config = dict(
    hidden_size=320,
    num_attention_heads=5,
    head_dim=64,
    intermediate_size=1280,
    vocab_size=2048,
    norm='rmsnorm',
    norm_place='pre',
    norm_eps=1e-05,
    attn_scale=0.125,
    tie_word_embeddings=True,
    init='normal',
    beta1=0.9,
    final_lr_fraction=0.0,
    train_tokens=186000000,
    dataset='wikipedia_en',
)
Each number is 128 + 32 x the weight over its row's rms, rounded and kept within 0 to 255. Layers, rows and columns count from 0. Numbers have three digits each. The size before them is the row's rms in percent of the matrix's.

# layer 6 attention query, 320x320, rms 0.0352, rows 231-255, columns 160-239
121:094086114177162081142122124143138152110118109183118143087164105132100117126090112203100150103147124122175188142132193116158188121117171119126163113164152123101128137150160173078174151143118131107122118130113154165150117155143190084171133143
119:156096123087152117104173197125077065159138117143166131203148140122144112112131126166102111157107072195192115132162070138134135154109139147158137105142159139134083166149090071068159163104126132125107138147193160191122176207109137123112117122
121:154190127153102065107111101121117108073061065142130158039110159177098093119121117117185098113119107138117150094126123133116081125141041147099157144116080140129142102106118107115177148078102108083115113137143082132158101148148061134078151207
130:199071122101133170134142103180187170153112152137094140113181131135120096112139080165068155169054145148121119085123143131120147111118119127164089075129129127150110100159083154114114126106102154138101184161093116145149098102039151124142176120
114:101187098191204121110080124145184132139132080146104160037174107142142091183110171185119159129143158112109161063201186138106126129146133096156138087111130114123135116092077169083175066104144159145119130141113184107107121102052104120114191151
103:127088129136132176119103042105124145138110151113115082114079104150112170097105179159136118171151132121082166082105162192164165096109133101147185105139132153115107090171120131187111128150112126109124077154126147118206129140154136135090108212
123:095137146119083147057120134105159160074135114135104107152168096146170106223139135144138147063153128124138168042135139077092080142135141153079124068066103119134159146078144144138146072152187121178139152080153104154114126104194140129114134160
107:130171157152166136145125116155151065101130186046205172035155103126122115135103141139135153181099150111119152081118156158170138104133126125148099171140172117135113110129087147147180138144078129151133116125164131099164116125094123132139130094
112:153102200150179152134153142092108085165189144102193184122119091126146142095140152060106117126090108138114129170140171147136072153174123146116107095148131094091123142111119122102166129143140124151108140120160165175118149160120110096095114100
118:097086121107060116083118078169142117135106108079173132121127114107118143078109159096143080156163186094163127095136111149194147082188111142148112104135090105157145078107156040199155109117116136062129064180094186145117172096190023118083099142
118:132114052133118202061116101104124140107149121168043165128142133138135085141068161118106086121135116121092104137126167094141172103103135103103162170165133134111112124075142098147152180112093100102130108167144136162172136186147149135162146111
116:136135158120066103098139138155135126139077126171093125152117180202052087156064092138120139195105123156062111123130096067151145117092157099127089119162116182182184153069115160075143109094120110108140124177099182143134151140154164172123117167
103:173109161139119156147101133127111147120157157092103132202115071058072107174160122107128111178119162163167136136130170083153075136162144135138083102117143101127142099098119177155111122108102095161164148071066120148107119120152166128191174077
116:080101072157185137136166151156133155118150065162132153075112053106138178108171138090138133126126102160137091065151218167126146060152161076150150141129100082099108109136140118136130172125153169159134123117100151115148126120119137115193119121
118:156115108084132098129107093168100136129135152117142139137112088102097161109146166099146121177129171089119169105091184134184070078115092133149184134115152150099109148157109117179140098148086107087154113148093149135161112102209068094123137140
113:082067143158013078122140101127142154142159141174141085110179141142101112066156153128100166112114132089134083177131081129176187158082113144095065114148123132149083158090166143148087108131136204156128145123144138094149163136140147175174166145
119:150147124086068161155146172126119069136142176089112062151084094111169084116105151139094172147141126140117073184141120106153148103095143186098070159135176149149128109168155114186125099133118121131135174119139178065124135170054138201091146082
119:168154065145208176169102146119155096112129119106150110107179174152078136095134138102117115155130121092092195097138068086132124153189144178125129114079124159086102139123097104128115147118153180147157133119185095139173164159045137160103146073
112:103149077106109147108143205154104105129102163109176180095107086105052124118077123158064155148130033154167115081102150093100101109088052126143114131125177086164105156094095120157167102078107140174140160160105147076150113092135099118084088126
121:064089174127122189080112106108171126108143183147166113172126097155121149093105080130176153166139140110131128201111119137110152143210119125079102120162111094144190087106108117133170120132174168135197119112107151156153140100166194103182140120
112:097150118103164097133120187161141141109180061131178171083079111108115089138119080162174184134092168165132128123111155148142117104114124107145134132141170139131104150131136099095099182171114168134168134144172142091151098162097196092153129107
112:090133165128180165196066128183158127105126122121131160121126137095096057151178150157157108112107096138158155124114115176106082163127111123138094090059124116147066118093058130099076155121109150140150157128147062120134122122106146073179104121
107:122124162152187110086155143147083124124170135168186106149073136147120092081140113196069107159145151163139107140150114146148150123131142103142133101124159107116080146148148100175190119150112183145170143157126190093107177155120096151141143100
119:099215058168115109187154121140147123153138129126127154183139112140144114094171145173135107109169119113150150125114140089155092138141095151178092109127059122145139172177136148159114109066171162134117167050083132130154141104016098173126150086
100:132129060079170127084186135153163124073114105156089089123154178174123141105119138122144165082104126131095109127196074115112116096142106111104155128160112131152123116094133140167160045136157164148104190171106094124080172107092115128140123123
# layer 6 attention key, 320x320, rms 0.0341, rows 231-255, columns 160-239
118:159112121112153100092108094131154162081118127139129173141111097151065144108177181135123135119171154114149134129094098159147126151115148114101141150112095107044181152122138148084096162088139125076193102132137102125163113120176140095129108131
113:134165116138070148160157120130171125100107129108141158130150045140064090151147173101141123106135119179151082051137128114197105111120155100119093120113110130073183074148131138092122115098146117142165142126125106141087127106144155143040134152
119:107154110147149112135116137142147077084132097167129084124176093105064116113188118131160148144128103141170176059087126145158147115099119128080117183110148149123127083105136087124094116070074125111159122136183132166168171157128173156112136163
129:163061104175113161120105066114125151176116124193091122085120092151135172148095151149161209125087135178077210113128136120088093202128126138170145101149143140101125150115103172138128151153155120131072146201187129140173090127117068106121130122
111:157098117140119150115086080127159147113109170144091160140122142103145104157201126153121129113105110148117178086128091198140171170053197113184145133118113103080139162095096098062144140109123106148208090163164093060159115135146112153159118159
102:100155161127141070109140136140095090184130134184133120173175135127140140109110156162125199118146121112106123088184076125118169074116119109106134125150144126199117182163193137184117120081106118165138098169105145184099102172118117094095135124
121:132149096131115111127107127077119122130222090102104165160126129166181122165192119110121126121144092154194106109089193117127136143128130111204129126122130145086104102087126101110153084093166137231154138120114156126140172115151154178128129129
108:106090155112117099099150093183122136151122198095128108147125152085138154163173089135133154152113144109142146065189065121148189139124110130106163166152170103164113213159101114157116132164116166126137087127100119109131079139128142108138135117
113:145085144128116100104097108153129119135182150068132109146150135077139141173112150086134089100101134109112145109147095144166177141198125116134180081091123143112142154144088100154115139131150187123123112036113110167152083169185173101086110154
120:130147175103116170195122166102115109136098090134047102165107114097118094110105184148095115114144104144146117115098181134134104101125122090175067077136120154125074113076074066105163113132051107155117096160117154113129113176122116146165124152
117:099131120099129142098160089091149124130057149111189128096162197166142153115166106168122139160153108161153121135086083162145194124110162109083126173182120110125083149180148163172104107119114132125151058142143086138187101139130180131106104167
117:101158113169151153116130161123130064138067054173168050157145125146126119129137152114097166115127076090125163080108142121075166132122100086172092134081142122125135138133124104104097100076132113160188144196096051118161159144130182180151168115
102:169141098127135127149079099129129120101058093115097121166073111113141123122126158103119093100155140149095200180093176168114150212151109163209095109089111153086095132102089141098148130148090088161090172083122157092093142168129075135116122110
116:156139122158151199105042134161147099127152086119141201180069063141139123136078123117123145120127126149085122138169119156078155187137167167134173146183072112146158106112110130121127142100123142139115164170111148168071122171114117077113097120
118:116119123068178155110138145106069121136106141202044118151106116162116150133102112157145190131118088114108147164049216177114111121125127155080115048117133166157134132120130123147123114171069094142143118136154140124161110198123099136154120138
111:136164140114120081169165103117102093171127117119141060146153082107069084108121190140131139129157125131181136137102125069127117133142056119168145145138175141127073132147147175157125129144124133139130072109125120100133120157142101070163110107
116:134157095145085140125137143115106106144016199109155064111121100112132048116167150184118149114126152181126109148083100136123124157121183126224061086168165139183106102157179170112104129180154087138064091141144094085109127105088112128127186079
116:110110129102181147146190117089151142168077068103160152110175121119092143116176099190118139143152132155128116113154049105155197154122141121189108134170180143153084133176101158135097139188117154171135131098169189111150119146117122093109124143
113:150080078141150117133115156094110100153105167128078047119129082155057143150147150098139109147138112160105135074102156082097101143166071141151126169148124077109089115139092151110099128145139118165122147135144145141139122169084144176138149127
115:141122160079134174109130101120092124148168146151103139147164183149146155124112177082109133148179133167147039110189137151115089149176093092135123135163139108105108184125077116207117164148130157179150082131112135158131124141154161153138104114
110:129110111123167165098100140181165122095157050131158126123115083137040063141129119129170084126164135138161098147099123137077128124105135151109156152097135121073155073074174082098116155179087125093171098182130127112117147112138146146164120062
110:108180107158183143166110099093135130079138122035150131104131113088084135147088072138134193093116147088125182146180130112116101120144091197091141133114124086162103113071131139138134148129144114078105159119136165115123142124138081122165133139
104:180102147126154170139119103097138118137114107143075086150101059124085079094092152150135082113140097194075146113128147177092119127127126109140083097138113162056171119123182168088162101140116106150198103109100142115070143142142113140139131094
122:131149081165136146176135147089124099189142054118181130143159108165210127138106121079127112118156156107063125103175148145147096153062147141198170154130105126107141131188137139126165173139128108116120094125123134119064177138128069144097119108
099:178038160106109215120122078116145140111116157105105159109097166141137126130143113173114127133086119158144065091111168163160149119122137117151104145138151117089132065134085150143136096146132144146141145174128105082155097101099193107157147177
# layer 6 attention value, 320x320, rms 0.0357, rows 192-253, columns 160-239
112:146132115110148140108122166191162115156099132167193124179113177175131075099137165120135132101099123139098072113122109135125149178183146106079099110151175176176113172074167189123091172085103138104133114182132090115120151130184152108143117134
108:143175062107118131118134106152125179150127130131038155165118092125111140133145125152121097096091016103155154189104163123139144131176098135125128148186126120130145095140136117114158189129112081148112171088167138161164131117164157100097129183
114:100095099134079062127104125174141101202096171112087128115112152131162092046118165202092128182135088112162119133100142163216100154142146095141119061134185128133109139111068088128132158168125137133121128164112065163139104166176080124099112117
114:165146176135179099167134094124141140137169085133110140176101106140123159156147099099109129145158169110143146152100181105117151114104130152105088178117160171163183127100174128136109098091107138174118161107174196137158099128119124088122127095
111:148133177106158143169147126176142106187082135097129133106143097103140144114142193123112083091122184135056122118110114085143091141084152135106140152175135193086150161126130166115135148117120156123134132126141140103132183141125180132124086111
111:082148160127130140095123143129029165136149126151112169128123077144117000063163076103082096105113136122128154120144122136108063175084098143151139104090151089146155139148111190157091093123104113140116104151146145092106111089147154135146125124
116:113126178150080114133206133119165188151126148164139121101154180122159104185124087201136135135098065152194117129130138135148208089089159085142112141145164118136135107136076102130063146160106077087126102119114073117160114188170097125151186093
107:170163067065107145160145102108074097049108134103149103154148142074123162146159172113100199129135159134085131194154152069124165059125115109153154167140091100101106164112127070134137092127149111207147145148141113104113119115123141126183080143
112:116129130115174139147108156143162136123150135141145138094147153155113111175089175131126142137081145092186124155082175073098110108139109118102149063103148139137194143078102135106126165122129145158158151104144052156163117173120143134174156089
115:162085121113171138146161120066124113108094200118183095201135146106111143075126130131196123180087080121119066190153093110142130148198138108131155100222125081160179131162119061119138105181066119132174104133141111137102116080119113148117151205
116:107113115187084152136100167136167118102123099196163139111097143153142130210129158140119123117132084058164070116148090129105135107140142078147158098145076085089106147147144113146167125126149153105148147130189178121091128106108092122064133088
117:163076110104183161147063113180177111134131138171108128122142132098151119149115172119123095076117104135116085116139144067092108127105137120135168064122155089050113097152138143098103117154126180125129094116096123125128139128149128116114082141
109:129129088096136092098106108123121068133101078152102124160174185108199115143186123139110133151109071086113149125098138126106080122152113114153113184128114117116163070136114151069098084068123139133149083119162150116143143182121098096139113126
107:065163107148146185162112133124126137172146109153084166115153105150119170139101099122106155145154151111147153119088158114096067155090164143172149159090156133171119154127103199100077138080135122164104058136080139173085164194105164126120085137
100:121161193161090114159117167202128117132136095124198127153133145180172148174112156104166110160102175102098129134154148147137113138052108150133100128087184118150111147159135118113161033186109135106107126123091146129056138117161087148109091090
120:135187123186151081097108120132131101168080135101122117135161144139098132151115146152126120145072074119139112107113103183131132143143079114099138137111164196133127130183100118124089127113057127143117163090151115155077128128136077122122135132
116:148122166127122178024153109127099070107097182083097098159149111050096168094098088134116138140140145104117137127165108164160080149134145180097160121181161122117134133106130213178126154139185092097148154113139068155143173110148160155124077135
113:157189111167107115154143137091161147138148134096128135109130104151177119108115131140135146159155126171144085130144114171086122158146114149091156092132137142153088126074101155148196157169177104081098069113100073130130112133095115140125128122
113:143124062131126096101063106223151119147079104139117099106101138094197161096137072174133141114142114148164137171084121104100074155137105130082123178210088113106101129080167117130140183114160147128103164068175124122108098190088136152106175154
102:123126171069180137125112148104212093142074084106082095116133091119112166148151171150126166134111149150186173136083128135168125183126142114160170202067077114112141102153148133123107153095173157173093064137172109191117190178170132166138181137
111:104183140121117191142201148056134143125101121101117126114121104191155110046134117102138147146104157138161163156070121103136124155155079088153192121062067084098142125108131109116109100104159144179141158133212134159170129120105117157214164181
111:186120107106164115111190090117103102128205122089107137092131094058090131123170088164119117159133159158123146139168137133129137171164127165133123105162149131136160107161129141162109130119133135142128179075075026150147077112149134159116093104
116:174137093086080178192183141089085112143136128055179113174161147144135116147123092104181125176159164139132124136126143184092101067099181133096182112167099064142121176122099126127123113142089130101129141133167134145109100140131147112089139145
116:145128117113191094154141142071197201107076102089075093200159161147156096108122144132124114107075133138127094096146151134107129157134103146073123190079087206157145098096102120109107060188144115157149185121026105120138142123131128130113117158
111:116193109081128173165092128143155112143143124142133132078110155086134127185123069173178175125122126102119106091109167126076124165152141114176073125134160128104145088142092095121123146141078123125121069098163133105185128160150168086121073129
113:114124112128090124137089162075117091127145119145147152145134173156143134114176083137132146183155144119121100096133131115126112122118120057182115131136086061119155167140109113106155084150125189139171171057042135118121172129113042158170086082
110:123170069106160051136101130129149113202058141094112097117133219128163160172092159026128154131125185168082117112131157150123118094157162128132143137102133115097112145124184110121064094123168134126125124180133136079127096158100125142115116118
104:165124071137113156137176144144148120189057182109139144063115096107131094137148127161144118113122083162144103108100112167130134098126146072102109143151148138170127130151099096129112192146133107152110145111138060131206144146094116098091122140
105:144100185140199171087154138087106130152155162127110109169119161085099139130113100135153095147137123131149195167143168122098142095076128098123112137054140129141115190108134123142157122099113112052127099122105113155143184170074160100205131091
114:198113110033068122156191122165110085155123187156180137101142112150084132128126073193153158105130096063120109104107125098073132101154179111119147124134158154109079114159121135156109116093155140108089174152143166126178122117178077142150103148
117:128104122144122116166160116171150165160142169165102114087116131150103129169133198159183139136068120166131154107110119159142141120147112127147176093151178100126162146144116099139125089158117113124128173161177067147121158143088140135114111126
113:122093095127108126124116113157126105147129080128144083137119122180158172099133129078087151088094104096153182102118111164129108057166101093184108145117103108091152178165169079124104213154136156111157161112163098143165175105125082115119155174
111:135144117000135152140153172151114145160080116096115127153099155072147088115092083097101134158141098101102076155106107113086119150098110093093127145188100184091132129168110166100153102159174127122144137115159125135156067098141108118180141133
116:107141129088103085120117087155139144037152093115155116106117151098160134112100113112137096121137132141183098116163080185160119117102150149117132136150080111130121154123091121168140178197088134153110162144144174138114176131147090101068095115
111:056100168123143127148108096136134143171136122104144119202074160116114143104155166142084153080147072145119112093135133133163099085071141078122066034100182141107135179142097063136091123083141113073116120143032124138138121127089173095109113155
111:100089146072128118155133122138101080138139104213122122100088161166153107116127119140168143109137154202090087083128086068133100106189096089145043150109132103124106106064138156092116122131125141140097180169115100137117060075077099166185142095
106:160130123106091183107137096145160051060146080191087115141148203112200128102129134174108093124156103151132118127134189094167119134127129071150118159082136178089099162178117117109088153154106122058160145124149098148144138073150095125129110084
108:108140121088068117092136179157124122142171160126171118093076129101174105104130077120139127198108119127111119111104089089130107142120078074148148146098110124159143090163161108126126100109131138103126097107080126121205211129101117108145118115
108:154146139153113112093146100121134106225075103147098174148144137092133051062098113115148174088151153139117093210080144100112146175149138130132159114179161158174138091090138114145072105115137091136153097134172073130077079164137166149143123128
119:076112162144181151093104108072123107152132149142078111171124134113124105077125112165168101159111114126166049104143146173127105182121114168129171131123118125113146155145167169129090124147109146138121108106097139111056124107101176095167074086
116:140088116136131146125184158147131120139140164122136157104138124143136115126118108108104146161071094133108123167132134118185107172140161099130118144096178152076090134132151089121065187055133130060089146108122141120071177160065122165196153088
111:139116159127110110140170137138142063067111112176120119135124141137163180127103117130184142151082186067084097136106147112136089120130122136125152163159154135144153128109125136115027125049081133143115119108090250137164119149105149107155136129
106:167113084173119097086112113134132074170133113114147140128182113186180152104117130154124178143114125093098123132110082148123131146191144155120092114129182142129181094117140161089150112060074101172142079081114118159160166165151109131130140120
103:171076143206168085140189159124161139134106170138106147078146103140132172075122111136151088154136143128096192127139109164155125101114125148145093119193064121159161163118134147115087120077114136080133174096092101123111113121121114126106172087
111:098106141157185121153117133107133109112170121129095127139110179168134151126109108095100126114140130142112074123160141136135099146123095116174105176127127142194125155125183099152207128145135146163094153102106104069146155098091174103124098144
110:141130097140164081134031115121114084094163146120102089141138192107116141095140110128144154153133139084107156102114145166127102155171114157125084163135132107124090082167092132106226096147108090069121141148086111109163161123117144131127125127
109:154117137220172146076102165155092092105085171139098149161121084134076095139094173101182144171176091126103168100131129132144119150143124157111141172132159175144151138090120122141163081185120117152117148070125134102160123148103134075104122125
111:149108094078067115139106087146121084124123150167137137094148108103180178063096119134138151157092077126129079154126081059105147193117096144096115135153104179141106119158085098095189157139141141130153133091139107103098149151125112145144172113
112:155148136172107156109149089128107137126155109151116117072169154153138165145133176161152109117097109144114143131148088096144147075147122113152129134158129069144118126110226116146101206093128164164154058160110148151161175124131103120128154085
110:062115139143200154182036130164088100180164182148126117094147103176168170170137090173146154082130174124112124079113118101112114122184193185116139150145152121139139117084175192126139076157095116152126162084146121130130131160145153094161154122
118:126109166066150118163129149081163142159127157118129090116119075091169127191181168114127152148175174194156106135126138116155146127134108094130156177066119170151117137122129118132117069084119112114155142159100186110081167111122123175178179115
115:172089170158103203114135152098107078123141130162129112142125121160113078151155165172116115145157126157159157147127139118149164125140185113150118162156094165180122157127146101109064093197086143130159175112144124119110141119224082145121145206
113:080106211095094108078169111105162110101174088135136159199129099173152119132112087099050157065142148122154102144120139187185183124097178095102136143119164114137107108110075164128143222155124110118117136146084194139152133191126144126122127169
114:133122070103159171138155130165157176103105159155205099102161150159136116087122129093164084104131139142095113130153160114130114158166146130103097123099131109104069128139103136099169091177109125091113099144108115107113123131091128146153107113
110:120153079150084105123139149133153093078120112103150148138183151158130152082070087116189126112107162092162143128129185140109194171103104169090113125088128176175118131120153144132134152098192146156085052130095109117184164125146114121088075120
117:147154104175111125126159148108115173068079127091098148132098101087035160082113094089177090144104155102108180157160128131138113108128093172221080161195085107114194100148154169110137188054128112142112103094070115163177089106164201134146124153
118:152106113154113122112109129101132157130093121156168124142137149101119146137122078148151091052209156107131124183131109134133030097102135119137174103140160112120110133131132106137103089139095142181172163130158099166128140138124136141123156119
107:153123155110114102154212128155172135127180135131110143125148076125166134066087157129101101104136111123159156129142111106148147184124087086099116144075200115139140155125084108101139076141142137152140151163107143160134163100129142128121035115
111:136147092075053167124120144119166085158169151123127139194098104108132120065111071143061158170110116157161155192119142107150149161153144093134136159109163195139103177129107112164140161106129106147074117155125062155113191148145109200156102057
110:145110163138096142093099138124087093147180181151085131093102118130093197171112061100137139112144157185104199132136086119198143083132160019111149128112140155087161133158115125120107173135117110096119123123109105126096176163114111139148142097
113:112173082160154154143139119117157106137155147095123126135152075200157106119135124133031171119114104141155134130099158143125118167130091183116170126111108084088115094040153167142126187118127134125093090116143169117119175112157199147158162151
109:149099132128141096160067143159172187147153140130102134156159161125102165142043117191168117153122112150160118120115123098104122107077156113146227145107127064112135185087114145147124146098134123162138175100108112108145161154098122155128097120
# layer 6 attention output (transposed), 320x320, rms 0.0371, rows 192-252, columns 160-239
106:110194093087106110138089063184103156136090125193097128159131158134125104077099067116168064115122074132114165108148122137159145130091125164075128141104127099115061136112164139096112169157116101143093112160097135145193164156069110138125192106
109:142143076124135172147150154129152129124111122140193133117132098138185120105130151120183131148149087068125102125161069132109059123121083062145175101169075120076114147109178142166143138169194130091090167155155108151105113165114143075082141151
114:105063092137102177126110139148115116117077081137142068147107191123140111079113117160197120156118080208127123118104109141119163167135078146121160050116072150170166100083131143137127148127113134135095096113168126087125142062122100105115157140
111:161115175141145022097135123130112181171098168089136126092140097166112154114132120146073144148095134129152141094124064144181136121202114177149125089101112155080140127118148119131186092186177135081122159120135144199157119131122098155141085110
110:140146170104139124126129112090116119094099170093074091130120124136128096149131093134099129113143121157138110163151156145115126192110122135152159150112154104176124143086128058138130129218119120188101080121171149152099114127122160098134111105
109:125063103090100164206118158121107116066136132120101182114146117106157138134128133168132090117173097175076184127043153121116088062108172086134189145073123127116068138183160154143133125123135130161107107123172108137167136143102081107071124128
114:135082124162140125096139130086114135073160152151091159148133163160083120139095128083141129139111084121120103124074153169138177184119158091147159116123187136181170060087135131130098162046144128148188099125148117129111159086083115097156156149
104:055156119111224119166155079111113118128149147059097188134111122118097155080153178114082105155115150113124097137151192117087107128129109059141162106080130092125130132171085127136098118125088152115150121142171114155114132099154133187157131094
115:138096134111119111109144108084149148145102126199119076116084106123126123142105175181178141160133081093138195085114168118092190148114164149166134130121096157166138083113113096156153148049144156157142149147085153082183179135119058143129199167
113:099137079120119158158085113166137136122101151138049160120131121172209160108138135164177152124153127103163073138152095112126092086087143179105081158120109079053140130110090135130143178126157115113161110104143085128149069177121125093139114159
112:168149171090154086091153137114156111116157122162139155141123141104128136179158120165128148088112171121143142125064122123102127100156148106116110189179143123134076156114105127182127097038143111090116087064071171107103106157153131110087149100
113:092196106137186148149120139101136135123090143180133091095203099128147162131151128153121161114152122142092154117138115130148139100137093165137082128142093101191127130125050119157115091142105125060112068099117160120092100133164147103136052191
105:102105185084165122101149137183152099131087070164112129148141183123072118129153087175168171105158086165088093121126125125103122129137140176161121072140115128130140117159139129104119072177119133158155102145109069066107097110130110123085088204
106:137148165119118110151097171092104148178129091142182139110111125112147100101117141160150160078090184147111131167106115021112169050125141146079128115069100189098150121144087141094129146126128168191077171131120144132117106096163168142129088142
094:165140119147160105103128105100105108089135199105066189126126105130104149105085116150130193144152160172113119136131126079106174096188128116084127123110166100106137104167121127074140128072113104124173125198159190121090121173142179146106086099
121:130115116105143117132119119127156079182139170157164148115124158172134195143090122091171158121155116117110109103179064093159102180170134167089078137131120111132144142136151144105064147141128114129096053119119132117076191135117072091170108119
112:138140115081101076135155120102122096101123155182115129125081136137020080148138110085107124118133188167178066121162156133170106161136163138123105133096086149209127123174128127155132113136135153141102070147134126114091121187091115132121104120
108:131089135134129136105149091085079203146235091179195057108158113127151120133133130087134116179161132141120168035116130110133123139118117143099091194109104112158093120081106125115145158144165124125079145167152154144151116077176113124068209162
113:145117132094116084081147104150115109136117098139175120124096121130110128128122109101127108155184130093127130088124168209077161099172142079145111117150104116143141145124143128136103121120146135174120154179191127078081161061122161125079137122
100:206132153090152097126206114124110096111153141125153140106092131132099111153115095134135146100147147170089110141186106133151162161113134182141108065141127123083102114102086117124177129130158129152102090111100114080095130156146216108132152102
106:142108135129075113106112138145146133110139150136206118139122100132122173101103173170166154134176157106175125118069094152115156141066184147205076090140180147085143201128069128097212107082109126193073146125109134162151147133140171124072182102
111:181140135133085135213095108135148124111083155121162103132127083120138095108152166145116139134153112140112086090178154133148106181101096172098146123130115115137165112134167103144188159154145126132102070084132170127135086127093118157160141144
112:146128154132107091103073118136156139131068114083115092097166155150141079061086119106117126109123109144124061126131105121189153071096136107150160085137154132158151149097074162075094129146100161154125112123145155158135146143147123079107103174
112:189155114146178152082174132189121109091144132113107104113134120100077081113111103086140134145165093146110171062156092105111116149097133102097127138120162156110105124190115159110132192153133116103157165176069095114126137128176140090139153095
109:157147173116140153115119126094104145110069124146112144066155174135130085119129118175114103126068181177095067134062134095059112126153113095130125116161135103150184116196143097149111104155170171094119030100098096145145129145107148147111074112
110:155107120136111096097129170117097119199148130102141080121080076093143106098103152099112183146169157134135091116118138109074123095117144152118090127101136135132167122044093140117143146128116127157091149166089086098197104155177076183091097097
110:089103181139104121099152100186157126070149069107108071091129189132079159098132135158164130100126137084141177098158051131124034153137129107146142073181116091182157149138157108088088170137136098155179151185129133130072098128136093139132082073
101:177132096149149146149095178107115138124145069160143103109143166088142092175156094106146116148029114047128050146109109148072150128113129097181163145159104116170138091097138158167073116164121122154122135096159181134129158096150134181079150120
101:117044136125145104128125128139139133165148137107113083169097123133140099110151125050135107072130135080093099086120136105139159152122179152138110162093122167114123133138187153072082120177184156110110132110109143111152127111105140200147095148
114:171123103127117101136160121145117122152088112070133132147120132132125139106100134065104108125076161121169139101107120120157151107152085095083145072108097135136170142160102102115102112111109116089075154133181162201152087147175108036108103149
113:142180091068079145170153154059118100124150060194152138116134135122116155154148185101120154116113111116177041173121165126041129147079143149169124132166086138116139152146061047117090078134100121148124130165146055130080148161107145089151144151
112:177147141093127100128115157154132136129121144154174146093089145082102175088188102070176118085149159128141183117151162182057129113164173096146075131128147134111086139082141081120119132108126112148136150125138029116118164125200110185054108084
104:166109118115123133145080160145102121115094112171075141083116145089146118136108127090185131109113157099098149031057216128108090107150163115180137170088129137103138133112098146126155151115197093122090155098116120121167213075082112129129047100
115:089153152165148138134106072167159106125123115119113120084097087147134177150087137125086096138176123173095119181129172142177081099121111094108160193116040098111073159121217111161151149126119143132123196096150128102141120105130103172170121123
110:140148123092103108112113163106128132103113136154128124122148118169161147106169074112102142098069106125199163132140130097146103115137148163146139179142206138122179145117125154126113156193119171118149143137140102131139103171128164176176156087
109:116173102043148155110102154142120113112180069077114115164157131130097111132109102208148125156136150191127172133108138153137158145140077142111098143124111133131127142079153151070116117128107109130147175141077121149097114078142092167108186098
106:114134129140130124131120200169113101117093162167122128131108115141098111112150109128128249147142112162146124158145144134113219085133181207152085077050151169110071105152181103211175126108108107147078138083140112126167085165124134178138106115
105:187082143113053131082110174184127160182106141150193122157157136099150085133091158164122146136128122114074051103123104156159116109150097201165103119215104121067160153140110107085157117138129124155132098097101133105116147122184141118065050130
107:073134118070068151112148059124029211130132139112176129160118148129103092147139187147165108136104072164141140187147180110103109156114174120182141158098161130162169060125126168166169142140199140145084102195078098163119088155084086149139172139
115:170115138121083143173090200172141055113156110160143075085141131081121103171156127109113097086147142153107088073141108114164140116108182171137129178055112144203165098113147171123164138124123131086094087155112155098161093137130053169130131075
116:100138143157135167143106100155193172112175154150139161173097147101180210177087122105129150118153165099137147156107100187154126147091115139105054147162154176115161047123169105134112153106117112149144125208141137105152152150099101118159162122
106:142095077155136103083154192167116110156146137121139074127094110141122098147117148147193129133126135125097139131156124086105118127126122168118067184157141156150101104148154078125137154142115159137150128120170146185145041171132159153159105128
102:150097152151070145091104095168140120093133155133165102136135145121131179150102128084102143113122060163113129145137086175136178188126047122161119125174100164183074054140103151155115123175135120171145133124105105105137104127107177135077083139
100:144062148157099126162143180195167094170121120143103127194129148135129086149088080134141171110135105134102112153130193123143130084103120195134149159101137204074078127101153087174091168103100142108111167150163141139164093134126108175201116197
109:180110131102169121146150163092064152139175144097142139119155050174188099177152104169156116128099183167124168190153078163120080091168083093104119074091122163144119102151126139106084153173102134149141100101119104111197114145174142174136118106
108:136134148164103163131102126099149144135121085135108139129116147075133110180087169065138153142100152146170091151158115154138146119209133151130105112135055163140121061138188177133142115145119116113098139177125108140145204162146120041119107130
108:096106173138096142114162133132060183153087120135065144132085124105176151095095085161109111152175197103128100089129066103138092120190119138152156143139153134123176104115167158151061126146141161147097141150108112121118162178108155139100085096
107:145189125157154112134118119161080092152072130159118150104119162121083103181087128133164144137147171165159082168143167143128167085133135199170136124124126116117199106139121133151135136062116129132151114144163106107083195150172071102102137184
112:160195095151174125144159088107133147115173065130180159221186167123138164162135098111097133075104077146108070168142131174127170097085073095164143185141126095128096082139089107150115124152080141105162153082120176149056131111107140186120145102
106:123223197125124118135095169140131145126105087150110135082141130138104146096137119139088123099120137103171108134116074148183142113125116142135167144137086139129140168119101103110119133098113138134198129154060100181106127119088108077122079093
115:125129123085160103102135125143096134070189142085148140092101123153148132148108137100170150126088141144141125136139071158127112113102083101187114146138141129083076127155168116113105149158075095082158161070136152132129146163075108178141129093
111:147105104101134095156109081154086203140094194096109131099157135138118109089120088174136138146148149085113143188185105103157182108113132067101125143109137083161094157125129159221123141139110071092118187102184147150163152120120121129169101171
112:135139149152132122144090131099098121152139156096178081114080130119079144121181094124117133143161113159138146173133115158186091128106108082124090122126126165146111114090152174090166139162164102126138155099137071137113146168123133117141126106
111:113163087186151154120135096145125119099166178059101086162130082153098157149115142151201103088108137116087159110064109151100175167089140104098092062169172164134097163079128080084096114074129084153150111147147140090136133106158129098150095149
107:140108130176151090148122129163137157178096077148161126141183180151082104156073112073115134167100145122071143105119154073096118043123165173164116131103161119124152101157120176131106138127112150182102089120138182133155101161152144181126132148
113:126121126156135142145182154146172166146108144201128182154168074136164058167092079136176119180088118095075152138147170106163098177105092145201123109070126165110100106101187085130146105108124137151121082140100148111142076158120123173143136154
116:088145144106174066168147186117121121161147076212085161116122061141067133143186163142118130152083145112122128201161087131163104100107136179126127115098115153075102124164101097144106129144097143124168074079112102125128089177173100088151123139
107:139091116118124175140104123171096088142126138045112095145111130043115131107128108168118115121147144161156100087117135123128105099090111137142166094115149141140129126141189087116170175134135125125098149114162097159149154151108098120162137095
108:150107118129147102142119107104100132165162121127197100173104165127142091137101161087086149139071099132089096165153117090126152083126162119142110104118074181125126084132128139123118132159203137176077115134157155147155144182176168117106142092
106:111072131175148126142150158137187144197127125094153107164137171180161125144119065163130169150106122124193138130127140151168138173116123110106160159120135140098120165067126097137139154126144141129125095097161082108130163158119118088121064112
108:094110175138123137078121109121112115078071173157204108135137158165092131093119141142118133091220181154130124139104088121114111135101166131133133067153152122213126167119134153120118135092118175133110111127147134167181113151086204064151194104